Weights of a small transformer language model: no biases in attention or MLP.
Each number is 128 + 32 x the weight over the matrix's rms, rounded and kept within 0 to 255. Layers, rows and columns count from 0. Numbers have three digits each.

# up: layer 4 MLP up, 768x192, rms 0.0456, rows 568-591, columns 0-191
# down: layer 4 MLP down (transposed), 768x192, rms 0.0471, rows 568-591, columns 0-191
# gate: layer 4 MLP gate, 768x192, rms 0.0461, rows 569-592, columns 0-191
up568:143120117133149092158101159110132107122115079098126059129117106140080183124048136129081159171072094101152115099089100158129131103194118115086102123140091160122153122112141116158115154070109187126172123134111140110085173094102162120166094133133097112152038115117134145114119168107126142137178118097101119153138112144132133158134140180132155069173114113135081109092140048153123136156118154123099145140147094155140195164106172144172087139109143101153078160100071151171156197176065114048171146067136128111124108114134120127100097093136078138133163150143095121062197120116149110141
down568:119117125089180154105128155110117135077151144141127155131124120134108104120110124132169128132136122147113176127064090126134141065131091167166119121154115127058103131174195105111154108170090096086136111084086137086121153141110103082146184114138143190115105104104151103040112112150158092200157138145132129099145093159075111134123084137085184164103122128113141105098152179125093142136108105083138116126163100207130131115071180120105167161144108139143094147127165093137139167163052190131139131122117094166075113127106155151142136158153143101116153152155139150144131150139153128178
gate569:156108134152108129112197108094084151151130137087126138102157106140203130119142094126014108083102152101093117103152135137158130132177134097180157131155153089096083137115102133148185127101202104089114108115125053112153166104129128091103074108178160112101164136093141138086145129144086158139102158143156160108155149157180079116141100111109152068087131119144126133143048121151148144127111127106079141122177117163143093110134161157150152149128168126112085157091119119064126140114182139130124127151111052080018153148131082160122124159032084095120119125127191163173115125188130163164
up569:090185103098123155107103153209100155118136142130104107153139127128093112107166151139134150170097086179165116153144110135103096137087082111141096095128112116115124115115140063069155096141133150135101102106144124118192114104097122141131158190155094147167143112167132181061145164134163126123166089116111114103124137098083127150081149201129087167168169154071156134078173108088100143156088139115142133116096084133150151137130102189097147144091076126111133107097177181174159120159084106156101116112093155086150145166100164111161130137187233115134170120070087122115121115138123151114
down569:104116088103157086138146150185175106157114160122129072160122094138137102176109117077100192168132095103133156124157100158136143089114124125135140151119092170153147162149104097129074110213065150085105122129124178141114125091124155096127132138071106145158159120117139151109125018121157111153156118172066112140156168078113131115111125152188091082109116193119165127178178150152146122091146132131133141128147151152131124115102085096092139154076171063160084088170150103105149178119115162170112157164152148149137095111147166095134122174163154124133085131113117085086118113099112141144
gate570:153147111157152167109119112074102116152177121111124130076116139103121106084125148076181133089150128117079159168118095104113160137205143175126110103151154138088132148123112159128189161155145096135190126102079124166151119128122148090113092146126140098124191126133092099156107179116122091060199101097120121078083129080126133113139108151168152094149129114138112145061185123171154176104129148096154123141055109171139119135169135128103116123130187062172114170149252128103177065136040115130105200122147111154120142084157156182131132111004089122109163139111110134115124123150113122105
up570:113165137144154108184140158094113117107160121178120128135115122100144110177173089209096133139129110111118122174151127126077097186106144143083147128155161080138154105086219171135089145148113078144138127122152143083097103141123146138122107150084071129089158140101125115122034177102139123130098187144136095122146116154168150126176133064138088181139123133109126136166061150141134124168138134185121107085143045086145136172074145113134113075122151160068170096117082150126117147128109132090104123122156119153228105123090129109112150128184080127100079137116207132110097143089168176120
down570:124119128113044131050129105134137126093076118113138087208172134178115133101132142172190141147150090161123172126079140183133074146099132160145127146125152109120131135108024117116132104092191105125058139114118164157162123175133168078117103126135117137147124133128159125132124111144117180121127121132131107104202100156168130125105127162091102139055133185195091095122101137123112126131149170123067080087151097119112078081101131149157120150149120153136109117140132095120133164125136187101139094113116137131111114079054197157118122160125179141151081181145105127141102143178140104188
gate571:135076081097105151207100144156122105126148144123113115187128158115147177132096126100081108148164117127207055071134175126207091164131129104118141152089154128157208108185129182154115151140119143143135145126145064078135132119151151108127097105162133139186075146140155126079101059129191094114070117170142149171094119087114113110153133152163140186123082113139141066173147155150138136188119137170115152108136164073133123099115078171122094117138089113167173171191148116185109105128134116148187133127134162119205108083112138137114165117123157107090133090116127162097186128134155091115
up571:091149162113090098162085186122109099075226108062125134205167162139118101137150129179037135155146166101100133172080138110162093145127072134095149153139129103095225104187130170227030155134140166161140163080140144095153085101145136107095169109175114174124125157144127148130138050115168098162122166152120153116076131125069103137178108137144134150161070111136153095139098066095107123097071108084114121079104096063150140150140147161148102125155122102088158189131111123107135112126068127149132136134078158089163120137110150111118136122143126110110120073092163081118131148110100153161
down571:163156084060153065170109195173097130129123093151131153102124173115127122132187116154106184107125149075035018113089112145102112168146148109135106122129072151110129121138193107144139118084131116135086109099191113179132059108121108146133135075140076106138163122141197109128171140136154140188150107120120092097123127178149160092137119115073191090180115132113098177070136066170142144119075116131127131090126130131147171122116126125131127100092192106076157136148093144049161116080125144107097152202081104135133135126102141079107138127141114128117142130128154131094136158138135148074
gate572:092069120195124186148180084134124115128107163071118137100152145130107149062119119153118128136152137104194138156090092132152124097109106049121145080192165127077132073143197127143169127147139143124170159123145097111092171137115128173152113100023123228045142165144132113159143152131180163125046074144158157083163095093106108124151054148148199128162131185092140125160151087174044106129095157126159166125075155125152184083176091100200204100089144099110048116177112118121190071183181092125095102126153147121141142139178109092170152034096134137114159135126119111108088133118127066088
up572:126071100095177118122155111108126151118192118148136083164120089084205152085089137135121122156200123103218115128160168143107124094120079105106116158080136134080122083155085107117105183129154076152117100106156130178093141109124163029128110129107133167120095147124124128110231134185207025131099072209129189150164159135116166113167091152105161167108100108109182153087168104078069146182144153119155129077154149136142115073128109127162180152212123125115147167128117162147069159210133124164083188076137102070206106055065099142173124057100113150142142101181112159143078127137149097069
down572:119109157123154064152161176118141102134144093082139086116128126109145120071117135095038169176108149126173087083034101121178188113104047138087143116077172089096120139179130101090071160121090112122088146144138120179144170086133129129140115140134137195133137151115104159163210117133172093100171094072087143137255110138118149133218099197088236127158090125138156207115139082126059124140111147151083125099179181097111127132111068145153154081110077132148160151099106134090088083146111102132137160090155120081205149140060113086090139066120093120116113035173049126077137104132119123083
gate573:157111161179061127120140158114159107150117170039186135139076131154131164123184098122048084054165147152100118115135159149126077158160153098140148139170217100110144083137149152103073124138085137098146128164119138137072071133134120145094129109102098129118162150115162156125098089113148183143181164136102113115122159206154115082120184040142050143131135166103125175150046109140102134153104121118086103195142108162137149162085132137109135112081191138104208061127100187055149213118107103156033101178145228118132105112157125093113110151119075122146083108087078134215196104086119145113
up573:093121118159108154118123075015171150158079099101130116183133137125111116137110106145103094080062157151091092135255067108153174107107098164133141133135080174094117100155127062155077138144124137134113164036132140167147129144125128113151106140097192095118163118115072167139156105119174119123188124167086120121164115112148152127170064122120116120160126092159123144147095137098183100178156149134155114178146046149126108101061107111229143114117103144117058112220065145090228037159071135102135179071144110144076156111159113187102114099132124137154136166132019134086095109136122077092
down573:182165074078098173145112124126119106110086109141139128165113070120078118095185153081147083030158170109121210095052149168112182144116210139120109130119136122111151159144134132196179152086123139094057111090143072115179197119154076163122142143134077061157073132131147187160059122116083175118101116112140105216102148202198176138137182135156058167055133041102055060121084141123131192154167134105095122105083145154119169132105083132081134093212185165116139085125105191047069130190042116018191175113115116103216140105117106133114090162128086126146107108133176046146180128123133069180
gate574:143157127111125085114148125106155106208178114036134255154157139127128140057142123084124127077162144139116099126121108174082132135158095120118151119117166084130165157156128060113101130097125197151134132147132172162092170087119127148149119139189198104149159135156213212128150112162163117164107184085134180139170184160153094080137086110115139138168102164197192163163091111121099166074163161148148159139072087123102087142121149145153145122057133157139109118149128112146138160203123138131169106075197057113045142072094107175134141124122168097186217125119087138138131123065102113113
up574:112080076147109174109129133091091115165167110153147178114110138112147131108070146167099127076128123210131120163199154122099167100157176058085113111191172157149134080167081117127141146197128115126130135082118093125100160144118121121156151136092157104164136126131085155080101153100068095087130134035162109111130174092123153093174138073089104052087148137128098178191165195203114128145115159123222117178136107151152099125088160135130110078108201137118058137121057161060189075147066029176108138147155139177102147075078097125153139142164114121136112101144106125105122167095128108229
down574:118172105193139134143083148173107118106065141091150208152124164107131126071130119132132037091089155106146113191195131150180123135129173123132087137123141144161168138168087120151145132171148184154117153153162179183123224125133138134154153143088099131100127106129060134044112087149176190144194136068154097086106100117156096117197129053099110122164132145101081089067091205133181141094149087159104136102130133115114047139134152115147177095125087115133159091182156169135143101209137087162117175122158120121135140132073150097131130139133096177126165130091139170109209152126101139103
gate575:099134120092124119173069163058105150147046150158162127091140148115134123125145153115110108130107106125169128136153158108138126164143094157136109107137195135143127096113182063171076150102094107146132134124130107134110094122114146131137137200115091179050128157148103117089075080131124118147125114094194158118182146079098146088202160096097147129143157124144147161162171127163124199085095121109095120115183134126108113120116078127061134110144092137097157163105167165044117138119073117139069120122114157096199136053102074098088078148067099139130162108128160122147152160137114121120
up575:165151105179138139115126123100107148137119109109081114155111149162146184111128163149139113095158151158118157115135113142079131179090114086210088144120088141178115147112097131141136175121127121061144181096112134075138107175137119193116094114202160106093124119168111174160105113157154129094121176164187175155116130125104129120079156152100106134099049147138068146083116169144089125186166104169137109165144032148095127093141106170150111102149152170140142139116108127156121149184071144103122092089162139098158148166156167134100145127104134093150142138140073168116145146074145123146
down575:136144093143086145163067168112148128137143206103123110154141110133069165087079164165087135130043141163116146135184084102184192136138156097163110115075126100085143155095127153151165099158114192162177135136076157174119122120150131128101133174142115112113085127122083108171161139110117080101108171140080115128134140142150136122124104090138161106047106089106078161106091093144159112118081161128134156124088156152150140129092088124115179114151094132098097149171131050155087127073076110120119138157109097140150110121150125150128135117093120146125154175109130106131091141115095178148
gate576:113130115145155115105097131154111125136142145125147181162112146125152110136171089139090153172113163146183119095143107171141128077121182169104130128133129123121121135137122124122145166113131148113118124138174132108137101105128165104155100148165131126124082110111139111153121099140124126102182140095146124171166158112127125148158126170157128157111119077130165166081155129112138129106113150102126107055084127130142131099109133106159161107174153121079076158096147112136081160125093113135123108129121135142139125136123182114190117086194114100113147123094134110159112120150142124110
up576:133147151112105139157100144107113142121119127153156121150086153116143103138146135107181164150113118136180142138151136152100182135138087105177153175097125095132120144144141105105150150143099149200135155118081138122108111193126137139117118103152100107117099114141128140088105147093096104111111144124117094149134104141131116110063085113101078142167114129143117141156158138169144164151119176160173136192091123131127124119136089093121155111125143114094132132165128134121113125164097165130149163124128114112141119157137163116101127126103142142114150163160099099119109119131113113130
down576:116118084125160146120099103171100162172132145124123143090129133122130093155118111170112162133115119120183091147143131124147106096126117188122121128191128140116122150131136139163090150146158074140102142143084160141096116146122165109151117125135124102117155124121183139167167083117148134156061118143132133139129102143139095112147133151164144145177100105115090099146116120115150136148124117109106156156097124151138122153108101144163129132179125174104122133149123113165149185142135128140087120147156115145095144113100110153144159071111125123125108128108173139164148144133140120083
gate577:124073111090128106082082148205152110125141117144150129200093178113088106136110106162177165178138128171105139094089156155192123094108090081061092126166120192107112147145160131186091127067140115164138085128124147101146119122122103122123094156109155084126067136149205111078152075122128075109128210138099087110085161170184102153168125145069157144105163165176072116164115092171091186129148104115143115144188120132161118175135146147121130131117142092127186106140101123115086126149161153060145181134173140186147117149130124101097067138095080162115142139109198111124155090161129053105
up577:169112148135174152113166108072093121096123145156094143139189088125217195088138118092018116083089148102135136165097079128120216142174155165161114118125101110194120156125109156123116113172043132103134133137089118127186163124099136159139058111120115107144181114117168061101124148139198134140089095098139136110200095124145185122075164112135172116153140144130174126112200122164134129114127164138120145142023156134125098121142108088197096134178115141107085125144171140122092101143201144138145107161132106134068139167090168155111125144130105104068075105115076147118128147150161137134
down577:118137130191119120138112077144132125072122199105149138059126095114155061113079121085155089108071154181127178178165100133106187090076161126082116132162158125146162169179135132161137125167161150121118144107151079060099163103147178127122111175083066083116148163145151079185101101125099175149089140085110116115135172092132157104128187144090171125097140144121167131113161114151130136164116177143131127155114124139151158101145135112092074148134137094155162162147111078116120127156200157105158177124077126082115159125146094156130128140100136126123148087099102046128092173141110126116
gate578:181158100102166154154138131110162096104173163155115058108090103102075108118123104113115142137129116121115125099120131181142106078099192114150154139149161127111099137115125175157097112149111152132167087101056147157139126164128162158160163107153129097143120158141145192110145082111149148070194136148119170128181084106102198135129156144100144049082086165099161130119101153091117131168157141092165120135107148146156131108124131099116127099128092126119098111123089138130133150117136118117120158129129142147144141135137135125097094133113096102141191117128087071088139165113126123195
up578:143105112083149085126153152127130145120151121144143051110069142120136184155144142108133133123154144151109140165154118157146131099109145150185173142136099157096174099146187134129108114132140160102122154121114110147101115127131156148075133114155123159120106115139120127144160158072110100111154104187163126151149155111136132154149121152110124146137099115113093161125109195100130107097148177125173138119172129137127124086148083121142144110163118162097118091144041114054120145110122101125116066123094108103172107085098208138125139154176132121098124148097132092098083147128185091118
down578:137121162149142141121104128146135112129096124107129108135132108113129141168128115110121165117156144104121123106097124138132122080138093142117097133106162142133122117117173120107098140168140051085060112133095152117118116132130106119122107115084154178125084134142139094117132086119140156114116125159165116154107105107096140090175140126088170129135154141131137146131120140109170159126106126125163145128140141174132110176184080132096087134161125166127177124108164108108116107102108180042089106129138092102167156127115127139132108112096175129116095056150104125114055181114123164169
gate579:081122169156122178115124212090139115213097114133154100068120174149168190195161117139061112129122112139218084098097142125110133105107165131087119149111195088134130182148070095081055100167112100110088131154155085121125181108072139076122077137100079146091127148127095147113138153141119041070129121163069126144101168166114087140171081125133102163091059105071131211130122118068136106149171114134153069156097095138159157166113084182125089135198018150115100175131146119089152104139057130118149106129097146103096151085100156134130119153167170078115133083100130110180134109126114107166
up579:092126154150118162162110126160151149093111092102128194086137131134129084191138143153129098094112136112174067056162129164071133122159134136122187073117143113196136095154092104136096141121137105194087149068123151155094131065085142169169117150130115114126070082107080020076087175113190161107173153089166093100068116176148124106140149096077177134143114137118160179144208137112170121160135148131114115086119142177141137169079248125038110140111083142136103120187119150107091176040150195118115153147100100096169131104143061106148150156120144122147130147101145129146145098126127112131
down579:164121096100174109132145069129138124122124157160138176096106030111162078109128107124079165076191172084182229123155188088114073114080187138165144124087107154145113111094101106186157129112161128066127146133137137127126132108143133140181093177144100077225076104149133154141108177120130138195201121088156052100007162120072117149088156093082156082209114181174121126100173148078139117138105124138130141164174153111134109153145191137102067162055134132118112065170136119219122120095163119115132142168138135122142153135136020190116176136121137120161120122127120121125140161083158121140
gate580:114169133124155121146122064157150107133160096150143125109142133131139188163123151101154189148109136110078165109140149046171118087096142114117130105144137088121150175151161102096130164119203109146126128110129122166099141126110184142167129145172150095139137186140078180162165090116147100133098145130149142139106144128142133129150117166099130140111156143116101128099144144132150154088131178169129147124074155128134126142174123155163132150150079115126090101156093136112144149131150113160165102144160115118072112126110163152088127105115177124142175083099099139168104136130152127177
up580:117112109132169104097125116166105144102178115141131136128129138109159146133119147126107092131166141104104155132201149107099128138097160156158121098102095168135091160128146094118202108137129117102127115133150100118172116119121155114104126130126118130126191123111145126132114137173076138105135084151141105097144128092206148142108113144167139130109130195157119109144157157155134143149160106137151117115101158120134098159129139096106127157120118112109153106107119105119125155080185156141159122149126145124119115136115071156093153094109154176130117137126163157115115123109108129116
down580:155079099163150092159098100102109120156151148171118117109121114150087159114164114144090085057135105160108097131105153104107182171092117141150124134098137172121115145130157144168167126110120121169141121123143138156141081119143102121094162117134100107133150109102173145129113107140143114150209145162121157131145118114112141128112129164148155146112129115127133117108102169115087089131131108125135143104093132124113191129141180125128128096106127125096135125093048127139153066141087111165116128136124154115113151148155140116127127154136126135122106029172108181160153081132144111179
gate581:141183130121152112136153102143126133162174137099178211129167142109102119129094125154143104149146130144170136158101117120057131173075128109178115136112105125086122108130139135146158170120097127138191127122096153104115166104123148139152071172199142120136086085134139113164146121138137140118105171141147094120162129122125139094138131165200105177093167147101150165184107126138126179112130129124143108110132102101112141160090203147135088143116103153100144133090126107133136106159108150148144108085107136147119147180106129120095142148142133079133092126149148153145140157133137083146
up581:139081135143108159086107146144113153152117149149139151106155146103116121099104141100103147159128098135150072118093153121131116168169114117051117125112150160098120076168112086066063089114188113162131118130112154138156142147115124121129128158116147122131138161120139188097185121082143124098127121126189163129111126105156160122109108117105160150080184155135118162150083123094145157136121086131067113131148119096117082107085125114073085112113125162092111149122096135112134123126135136109123136096117151115156143080091098087084087070112143150108055141140098106085134143124138094133
down581:155132127080121140135138184121150115128138114112131140105131110129120135142074129154096101126117141059096168164131078111146113069143115146166144118141101145150148140130170110176088125112132064141087138129140125125100159161122102080150132174146145112133089123105104153151161139133130102110144108114175112106098134171177145128117161072137094055070140110137120071145128148139161136119106119123140135129074149102132120117115167126147148138141211068143149135111112135090136153149122058125169143135104101102160167147129130126154109116153160130131137071123175133108103139157107100102
gate582:156162207098161156126127055089110103127127121169147152160100101166111126231082102097136101108039179142133123178146090084129149167078114177199104131056090132170105218114104201029168177108131083136119099085178084117169109138128153109146132154139101076114153151134117064192128096129126159114061174078101126123177130099203148163083151077190200077064139189140098054162111082055204104145059090167132156108128109175170125069144111184108110111139137173113122091196173168047045091125100186171153094148066107139062103124123103168110138204082095153108156133137103090115150075127112127150
up582:062117119026102106162177166086117139136142174084134066199136122091075134075138098165063184144192156182074088144060123159105039101154143075113152152207215113120089066090127147167112127115186183172144122110094117133098106121109098106083147075166107255181067137115196183058126154076127145094188126144110153141055132119117151148162167103104134143160162127084083117173151175153053141139216111077093096049156106055139137107078156117157195137114115134156144151103118101158127127110114071108094145133064128135184135175168150131165134159099142096152099116080180113188070154164110103127
down582:129219093145077185102144120147123155129149097140113114129134108168206125099110120109138135146087173108112108102214143142122132140110151112154129144110115132203108163079155133128129149149129180093114087129109098034184228135139114135112103129100085048195145112163097097133049147145096209129144168094125121111114155132160183071128194100185073118156139201108188121061110134184146067100146122123080149125000056123140152080138105107132139133104111130114126141153190105144121094143164162046159201127105103110144093104088009126139117124203135115126115171137147081199053153202105179071
gate583:113084251075139139069103149126169126120129095186157087143147104104128153112154136152190139185156125097202131122152091098148093165126112148090127173114108159162118131069075072107045104161158120101103140060155130157102119107105183102157109140105176137141116126111183125198152157144099117156111157158138167137204106137129124157182166137142181106094103106150115125087108117134153136130100139134108099118210056101140128102058092152159117156119173118076113172152186139086050125132126152114152163100103121122185150062115094148156138118120172141127131146124147193149126155123134076125
up583:167133126136093186108148141106097114161069147097137057091166122130113142094194114151107147107096161082172109130085134122150095147119109061090135101143101113097084131119070143158115110106185156091136119112090128119175159147095160085143126147123107173113098117107162056087111173127157092086078133162187175114125121078117100138141163075159166088108161165168163151199128163137099103117127125104109104122162064116168182140164125087204126123081166106162101159107155119076103179099085149136085151091126141113120122171108117137138154131099205170101133089119068129142103151118128114135
down583:144189086169132055099181122130111124165160102121140053139119145119063169097123141077128124103138144024103093167165121147140129086131196103108143115134162116118096124136143094142120162133165121097119143100129100126147131136117126168197152124207155166156104148143094093130172171127127179167165092141143169120082104137115159121123091070139108060110136130164119115134169200147070121123102145158098129106105107157145115175192107122178110113101087121116102127096142192149158083080132189092118217174107118146148133143162163081105112107130099108124118100143111104126120072119057140154
gate584:143103115124142175069064103167131157111168142087090160110105102106146190070050125114128178124099085157086130160121137109106188181157088056105125112106143158160122139122106106113178113133127106138127160083126080120153188120122163106144114147151092123095087135084103169224152111149170134102203113131185089154155110107098103148074094228161193160070158119102180100171134173178120100119115165158135120138049085118093156172064196136116070131108191117124116166108120108129121111158175095162127089134141163144144157164166147110160110158131183092127111159103118175171105082125151123134
up584:117140090073079077067139186171167149124114130129147195101155131167069129087161209151111125086091147159123158190134129168082129148132174185139123106122139128113205143116146126151174121114151075155154135098195124126120095100133147125170139169173099098107174169108019180110131129138061091092134130108080097151068141071194141105096167090177125122255099122208055129158119155084129117087106110104124082128169162126123131171165158093093148117146080125124127133067138135190111170099199130158131058135101095159077126088169203109120109117147127093166190139106113172167125086185137140074
down584:090075152144142128080102162147127115177129121185102125109097092176147121176180159117093201149110139163139146183126097149122158133077158135118114118122153135117144132134157103180085111114093117107146167093150147089110075128143115144145135179083071119156121125101157097104082149105123108123122095199065094166094100219055144118097146048078120168128142090068173168127194122111080162147091151117134109097184179065135173105125104066079130137139135131135117084118167137108151128124112102059140122150137146135124080068103153116220117050217142125122163074135119072110139111159148139171
gate585:086124112105090161045049116144146130131064132108147134147116140151147169086160124139140126125137097127111114161109152140112175114075115163125121116195166148105126136133171135097140144143156129127135145130134119079117132108112132133136144159159127117096123080116143159089185143149082083173138138143148114114077116164147121108114163137147146177124103170106131147092153162139119146141143143120146120138146105133132111124130129135109143127113072116103106140122145133102133112124111112153129188129110117163135136114153096141166127139122135115123091139102110105130125138136177139120
up585:081102179142179141136173142147103120130068133091087121124128115104119131092116144133097156119144117137130110155138115116107151181105141150155136136175158150100128113123160149098074067147129154095131139151112105158124140107128115175078124142150111138084113117104129147072205140162137191145149129148140111087134121165132115116086138147139120132122144133149102147131144119132136135147134167129101107146133123145119088113095122067126123184166172125092114108118107130132123089155129124101135151144077132102180116124161126166153110132117149112146122109138134140115093148139128140142
down585:130086131109119183111144160101154125105117147138141105105133098157135128154137140098133147087144121090147135128121142104182141167149168122161136133066141127097111128162134132107103140066131131147130128151126133085103121155130159120154142135117134171163181126136149151125172139116143116129125150071132132102142163102137173135092074152119152109082107129133152177153141127111150180142101108136177116165164145128126096116136127164138136128148142186161121151133101160123121168073112114106131110117090088126122098136147121065132114179145125148126163113121104129160149155125118124137
gate586:158124170131185109049167130118122125124070136179107112097129180098143141106167171122086130112119074160095138158163091137120129159113115116200123148119117135159065133103088055120165087128140081159131123100072122140147174134109167117149142141161143083125148110104069125116175119103104151083179122150105098093145104099155138199126158156059090142107090122068132113095174097116136114124108084198097163105119166153144121130088156133153185157113120154107088156104151122127150118088059177085128071109073152118079145098131157150148117125067175061135119102103131113126114099102120083160
up586:143113132169133149146128121103139143076170134083081132145133137092161128093165141150125159109150164159099167078156141106159161204088111142118126143106136068152169107119144203194136148136095166151150122169092137125189122087124081115130089183119114094123115097152079119153068133110134107151141118075120103136130127149177147086072131091094192093102158105138171132110136134108111147119183138139145140168085161173145178203170092109140106104137198057134146128141164116100121162134159065142131078161136104133072094096111112159100106151114108161133135104150195113177064147166145122108
down586:164137118091093129127157119118111121182063138116136197136113125132206125039188104138145120196116092144097127139165161129145144110141158130118130126151149150086098140154137121115160145207128068151097131098123047129140116136119089125114135151125127136142088135141109121140092139126074137105139149153118147117093135192209140147125134130172136093118086104181121010082140157095092145111066111126111074122156117142134200114142177117115160060144139158129112135096082124140152138115062115074140110143069118143077122119171117130110142119108132108122198147168172165125175079109140100154
gate587:108127131198094140096117139151102105082162112130097166129147157115137113135162126141155094206112101197135199150144145117143159170145114071150114141077154102214091155112117131061195131097088102143154119133103129076156135115119091114098156079126103144107088111106109135123111115136048079129130086183154075117101069077169144104147200093114173099157172109120091103135113092096158127172196140130097169109147096166128120106181133149103141136168065117118077124109146169099182085077206149117035148176105148092140136145145125086110160195146122069150148185156150130150188169110133130087
up587:109141110141159124145106135152115171084207143141170071213089141136096111142098113124144106064136057152139100108162153128107150096181108157099129131154149086182168106203114190131130084151160112130122135101161161167086146169116131119120031181116111151096163111128081124114113132175125084107118152177102112168134107193123136138101063160113170184121175066152099111054142112157155208148087175128054176194140206155127141067117103130151109084121161089122161186111155061130073175140134147127142091074150190147165126111138153153120136144111110109151104100092118094174131089162100096185
down587:090182109104165132150134149126124111122143166090155171091138132131165167043112106176171093125140155087168093113145144153181120118152144173147150157156131120065179150133137137184165110155129090094141136148124080129116045135157177133122122171163098082144061148138079095139127150143113050072128114100133128165132142185057095118188137139109154197102109122113158126170116135122140174104089173152183115189122077084101141131177059129127100159137137166119117140179173080182076112164095091044185100134069098139083176127108086182164116079142125136123125143143064166199069138154133099098
gate588:122104127080154096138111120124164142211048190118123199086135178129110168090130121108195161039118090108175128139133179133098129144095107135158125120157116068145146146104135081103080084133120115148090116135181174158159209133134127161137097194072092074086145160131125154106149130158096119114100173148165092141048158043148136156103125106110142109140142108196132168084130173182088134131119133105137132163112092211129132106114093170110159181111094149094100076094142105092080114097102121071123125117188144125102118098112150096102103139073096128151131176139160153095137148160154144154
up588:146100100120102187143134062135124141128175164113077117130105069140165112077136133124088098212138147121165146122097182125188147031113129133086116137056115099092117184110163106171107110105166116049170152085056193161109085100154129126183107051109146120151099113173178059151077137092188093124102132110137120149125097184123089139156138078110162135142118183089162066112130092175104110137202177108163174121153130040113174192173105105155145085160102055163135166118107137133120172161171100152125122099104078129186112176123119105129153101146146139116142083054070133129079107101095114149
down588:123113150116129170161084155120084137087123124149149121066137166091137129110072130124109084117113153088144191129062159150153105143107148140134149117221123127126164128098134169120096129139086127125196095151109135128144110123123126123100115117142077159093113147123112113200156115131090113096102151170140147198169110086120142110113147151162119192133108164129151165111095085141059088133147171097143093161121074032122188173113076124068147167123109097139128139133193040113116146157199148122154099126140149153158101120126172164176136111156097104118060110104091107112107176150118183144
gate589:148168185140151085146140168109074115130118095093148167145118137110051085134099119112109103154143125176138136104126145146109168107149078152151158148151102180121122102055128108121188144126165162102167136127179122145133123118076147084160143134133136139071116107092132149096158109143145115169150097108179097140109122126102180136068090098173171212167132113143118104099121164122138129159124126130128109189100114140141150114156152118134194107134168136128147115143158105103137124078101113148098142123135100076123160133096124092128163129099178151153158133118102162164096153131122106137
up589:131127104119091168088148110112134137131152127134140129099122126131204083106186143166174148076097108116148129107141117106163076105130147121127141137132079100092109129145125105135108125094147149119114110162119140120179131173122159134142130144171109111148111126136136113067075158160145146169129143084101142166081143109104094160157137145105204118115139095076145148144129140140118145107190119108129129132142137142120195124179143134133186122109109167104115105165113080152117090204117126099100127124187107168075096169134156094109097147176120114110127078112107155098144062107174090134
down589:118123148132086112136128077120118123161125116145145095134104110099145124141115125071086109152126139134146123168140142135158133116122172130140118150177155097061068127129098148161166119117134120179143142088142101119110111127129131080108109056126188129116190154121154127166112099139101163136111155115151137114226110117163173122131157075143117167151116170162159052109124147139061115108139144117139083131113115100122160132122129142128118172094118116133139150147130064130124147115124109182104184129119148149170100151132070097170154130126181144141111169142152197147121130136094110173
gate590:118177088081150140168176119100142156110054129120142128121078098081125115000153102166122120134167118092123087132139103117133203145135161109119136129167162077185141092127106106157161130140135173117166080124077115115102153138134150157126128142072108131165172177149119207091143135135139127073128098142136154158184140171119094140133118158138166092078086046115102204149158143110144149099151114121100101170096134213104111068132134177115142109202133110187096136108126105069126145139089078148050098077109160106114144134125064174122131144046155148153140124137107182146176118166098127111
up590:058151207151161150128140115107135125153158156127150145113162190198037088188126153107142188108073117107126110152119046115071068157167037076147120120112138102103138103100084109096112093138181135184116129155120091133154090133140133131052136164076137129115117142088131142128136120145105181080157160198198154096140151065101175138145055153118115152132136155184048123087101146181116142107129119172070127168118113095120110116106074140057067136126081173120068122171162129141197135142073111072113089124121213155142087099164182135080104093148086126137162176129159034119076187104106122131
down590:156127110161144136120134140145141124236099126153124102102136135154095052194169134151042155167153103156127166101154134163154086140144133159094128103120099128101213151141136155143133139144157141135083149080159154150115156114123118110166095206187120099128080116146113111164104078116067202137165062066139128153108145156139173128133129177066103114080138135098140136091108191150117097120087092110104126060059156132137093056162096082140167172116141103110165142158056114116185126091129149124133181198098143165149118078185194137105122107125109120117157108138127046166099152111103159188
gate591:149116159095161130149077068111184115134136166173119098131121144137167116114120098153213091173105104154175131107166177102146158098142133141082114123191162125180106161125163153094121118155139079178092091101104125099158131131153162151136073154118083113153128125096119137122113136118139107168142150138153129114078098157138107111170117142146153176078093129160076192137120156157166133097162090147094102094095121173118118116108086099180185108094078114157122194140156135101134136130077186141099155128066123181162102088171121116092161128105149111134114129115130094163142115122113141145
up591:061137118143166107119170144171128123134160201084124190044172097160128180145165143092135076131207132157134130143115086145145095190103130090178110127078122169148142137184100114150094124124127180097169136147190169113107170106126187101062141114139186075113126161140126145198156115152120142121113142141110161159129102130150075136150091151189119096130093148141185117107168132153132148133137127140165125129105113078117159155148133146100122149148114143109080127190112151147135135163098092179183111095196111074089114163124130178103203088104161082123151142123127145118094101121155135119
down591:159120118153146084144137216159134114130087174070124065145151130139158102092172120094153070194100135109142180121133137149128143053094182155101101141116130122175189119126084130066124102106150097114086129152096166086105139118153128088110124204135099163133160129132055147132147170100069134114168121169156053120087092151140097120089109081147122187119166145113179163144068102092135115083185112140125110149150157138127135103129127106139115142154155118118131122133155088073110071161117140134151161116106117112143136120146091114132140189125068121143124144115109133130091131135048128137
gate592:133117175170116093069096124170156127133152075144136089111128088114146119122082151080165139138101122140125121063136167113137086142132148128143125151114109188157144094145102092107150107131096127151150135112113145118133121094130147088126129133198144169085099185105139123121114191193086159089098104142134088146148179094200090133150144160155109193089160155139068152141138137114161137084108148154113133142080096154116181092180143086106214163135122156142081053080101122146155094127115120177116102101129139137114137098128126127078131036095121114136137156125120131130100124120140155168